{"d_model": 576, "norm": "layernorm", "rope_base": 10000.0, "qk_norm": false, "attn_scale": 0.125, "tie_embeddings": true, "extras": ["capped logits"], "init_std_o": 0.00466, "lr_mult_o": 0.89, "beta1": 0.95, "decay_fraction": 0.584, "final_lr_fraction": 0.0}
Each number is 128 + 32 x the weight over the matrix's rms, rounded and kept within 0 to 255. Layers, rows and columns count from 0. Numbers have three digits each.

# up: layer 11 MLP up, 2880x576, rms 0.0512, rows 1103-1116, columns 0-95
# down: layer 11 MLP down (transposed), 2880x576, rms 0.051, rows 1103-1116, columns 0-95
up1103:129136085103096146133125116178131110135158096126140128128070127111119142132161119090140133165091107095113078101103140092108112147081168099185110032101168098099139093155126138068109084156087143055084097147142108219105125103134174086158134073133123122123184148176110145104166153113168143161
down1103:144107077180204059106158159122165147085166111113174108106188211135127133170091138108148183098098137128123153108067155119176128147114136073167124096109116115130134170077100115076123052120096137121165136121050133117153064156120115170129121133109116099145137146058128106154110102152128085119
up1104:086188137103101116133124124111122068107153125077141128166139132163114106088118081145108132153111147129204165121125083141144186102152132198169171097070143163144109115132150100127136137168144080085190027115105105154069143176147094142106157089178115156158086129155113140125149147108115137130
down1104:176181146137115138192121146118082166117102116090175131189078156069122105098177154084107135165130139083079114106128138145102118052119100100120110124153167146162141179062134148133168145173168139130054144127129218117137114121056170068096155093141120194106109101133179083162152122121130115142
up1105:019139142162148131105100148151137107079172137091069144188094170185100152157057200164106150171143072091111132090124168160112140123099090119089181087121111173119082132155109097145115100150128096164119088168128154155154191167130161149129065117125135062076132114087151134087103162099073161101
down1105:163121109144151108111141125173108140066086130181158139153104100192168117123068131175082146147168158127158163050111178087113146151123116105113182112181074132113112154118075130124055098118151095117220084192165109143199104140097164105114108108118170110036131138084192102076121137154109108150
up1106:122142190101140135157148129200116141095162136071100109155151110134078071111161145128181129078111143164135148044138161121035146142113043133104107080145136157172126081161143110087133178161094127106196124116109185153176125129120131135147088119168103139071131131149087159085117126135175155083
down1106:186123117134166136150117161091153122122105162133151177112131125058151103130108140088146114151128125165131118136130095090145122100159164141129102100110064048166150165141128151085122183136165123154093126099145115088141108110137119129182179135117068157173119109112120150106198140120089133132
up1107:120125141124163136121218155128090099068122142105106147147212107105128150100128099140133148146106121161092136167122119171199140064052126121168138097143166147171094182125165128161075151127145079150133162107086089140120102080111125090160151112128128099087117102158163104066131112126115107200
down1107:083113093102140115114161102133136054151149157085100141114151123170105156144093121118153153151069102140065200126180143108124137133121137101066096103083156089139126161174140096100112176104081094128168173126121124165172147134099123208070121088196186120140153175135090159142115116149142112141
up1108:101109126115154093080150166115150148118130176096124112150121160172111094144105074100145064122129113107096115135127171152127135090145099142079162124049072094178186101129158109131199183183150148142130106132191123110118152098098141139118128144124145128166157129146170152159131160145192086132
down1108:104122146149167184133107118092130155120149133100106109169107162128127103127121138171131217096117094136137162153153126131176153156127131103185083143204138193096097105157093104165204137074146102113120117170091152109121135144120113099138144133114114150097121145148107142142107137184118163116
up1109:079132150117147076067121185182158111067181141134161096169064093220094155187118141192101123164093101191161193160123128205102166025158168153072090146138106104079157105165062146209135123114098150026121141157096128175145072161091119060128106074158128152106102127054090136192157177074143158095
down1109:077167146109116103131127136155092132118110168073128156100137144071130122080108191121126133136162133183103113184114133128173179130093135129133179136166157162144119133151169133138126098123061191090150158138143130115104088171136156072124144104164130090181157148131134141163091158097157135137
up1110:108066113083097155107112101160061087109156140114088137180092115119180161104157118171135172117111086105148166131152114099129137078079121089180118124159135120124092177107126109140114127110169118132109096136104149090100085118090186135089125128133136117126086097081148094028151125150105138088
down1110:169140160130164088111125135127096133119158177102190094091111104139117152115127139095139132126146127109084043109068101103160144145123089110125130115145104105098154074162144089122132121149145136143139062086149155142140106107156124160172101157170143121145184127120091151125144045120092060085
up1111:139105123141169128159068164105157124155098167142110142178162112156079120201152071183125166139134101142114170126142179138104129145157116155140157113165133078119109135180152123171060131130084071135052084141135108125136111186172115079195054151141139130104111162148139125069146139152184112124
down1111:121106058140102101127130101120111102175148150102129116128144135115126127169149157134148163156144194086072139153076119134128131102113137098151168103066119082123195137081142164191083162185084134136093127151064159179074122035100100184146110125125127069130165172121141157125164104130150099114
up1112:139083113083157141081135173109129119095128156130167140165123112139089178111159084163126117154158108152123107126071125101184168126148148165110126109094186107101145193083146110107114139080175146164132149117139118159168115090125102079152111123131123113100156129181128078052150132091155123107
down1112:138167137125118122171135099170146134124109144110089089130084090144159071160080115136147153093149157104103191109129169154117122155143109102122160156125131124141141141153118100132150151144072045063132098122116127095082131126129131151132136138108123107140073092082128155162116143160145123153
up1113:137130096069127096183125148132155128125144112128162126132099073117103154110146157163129192125140170091156111140153140163181135095129107167162146120104197126140113159118136079100146095096141094117136135129098113121139145159177107126154142167170131112095205074129171082093130115151175130120
down1113:115132159161158099121109108116125130097103104101152111168118105135101089125134118067117097160137156097109070119126162120085132192124110112113115126129103150138141118151162070169125122163139158126113083119129162165188112125114147090101093142112166133155061149058149131134146141111126124122
up1114:140114115118146151191098064109183074110165152072142133103145138099157151088109125194121197114116142128145107110179166088140097151130162129119120136149118123151172117129063093132151144110125097161217117133136174083094090109131147176094133105122055088146129165185120118132171171122127114119
down1114:145079144093112157161135162104095108126100163157167130136109182184141094138130148129135104123122111087159110140110178123136137131123094163147162193150124141090190139103160108095133117119100141124087150173084140172081138112103159120105133146056188169120150114170171146132129046150108151117
up1115:191174084161075099162183085123094045103124083076075059145131109188152131133114119182148119130099112138146107126103102092148128102090081092102110113169174105162126080152123162160145071154104145129139151148133138173131108119145133151107131120160106097094106118141182099164094099094122145121
down1115:083170053096167083133110171103142145223121105159123125116180070131074122142078057097194126118117141102111082096150102114088153137104099089109122119050196178157128084158108096063118114156097140176172131144162113128108101076153147090147096076177117104128136104123143182135175152151149108109
up1116:180122155102129131145150149137101111161167147137136158121155092122134129077158138115131186141180144146065135169139105157161130119099128121135091091099162156155124123076144090132044133142070118123083083080116136181139140177129100123151174060127124137133115150139076125135136130114125082153
down1116:167097101087116138125141148115128197094117158075089100164115101136189098126150103152168184137116064120192156121150152110136142074104090120103143134127107145112133177145121136130179144114122120134155151091103091133090098107171175147123088156137156176123127114095113097119116159091150143143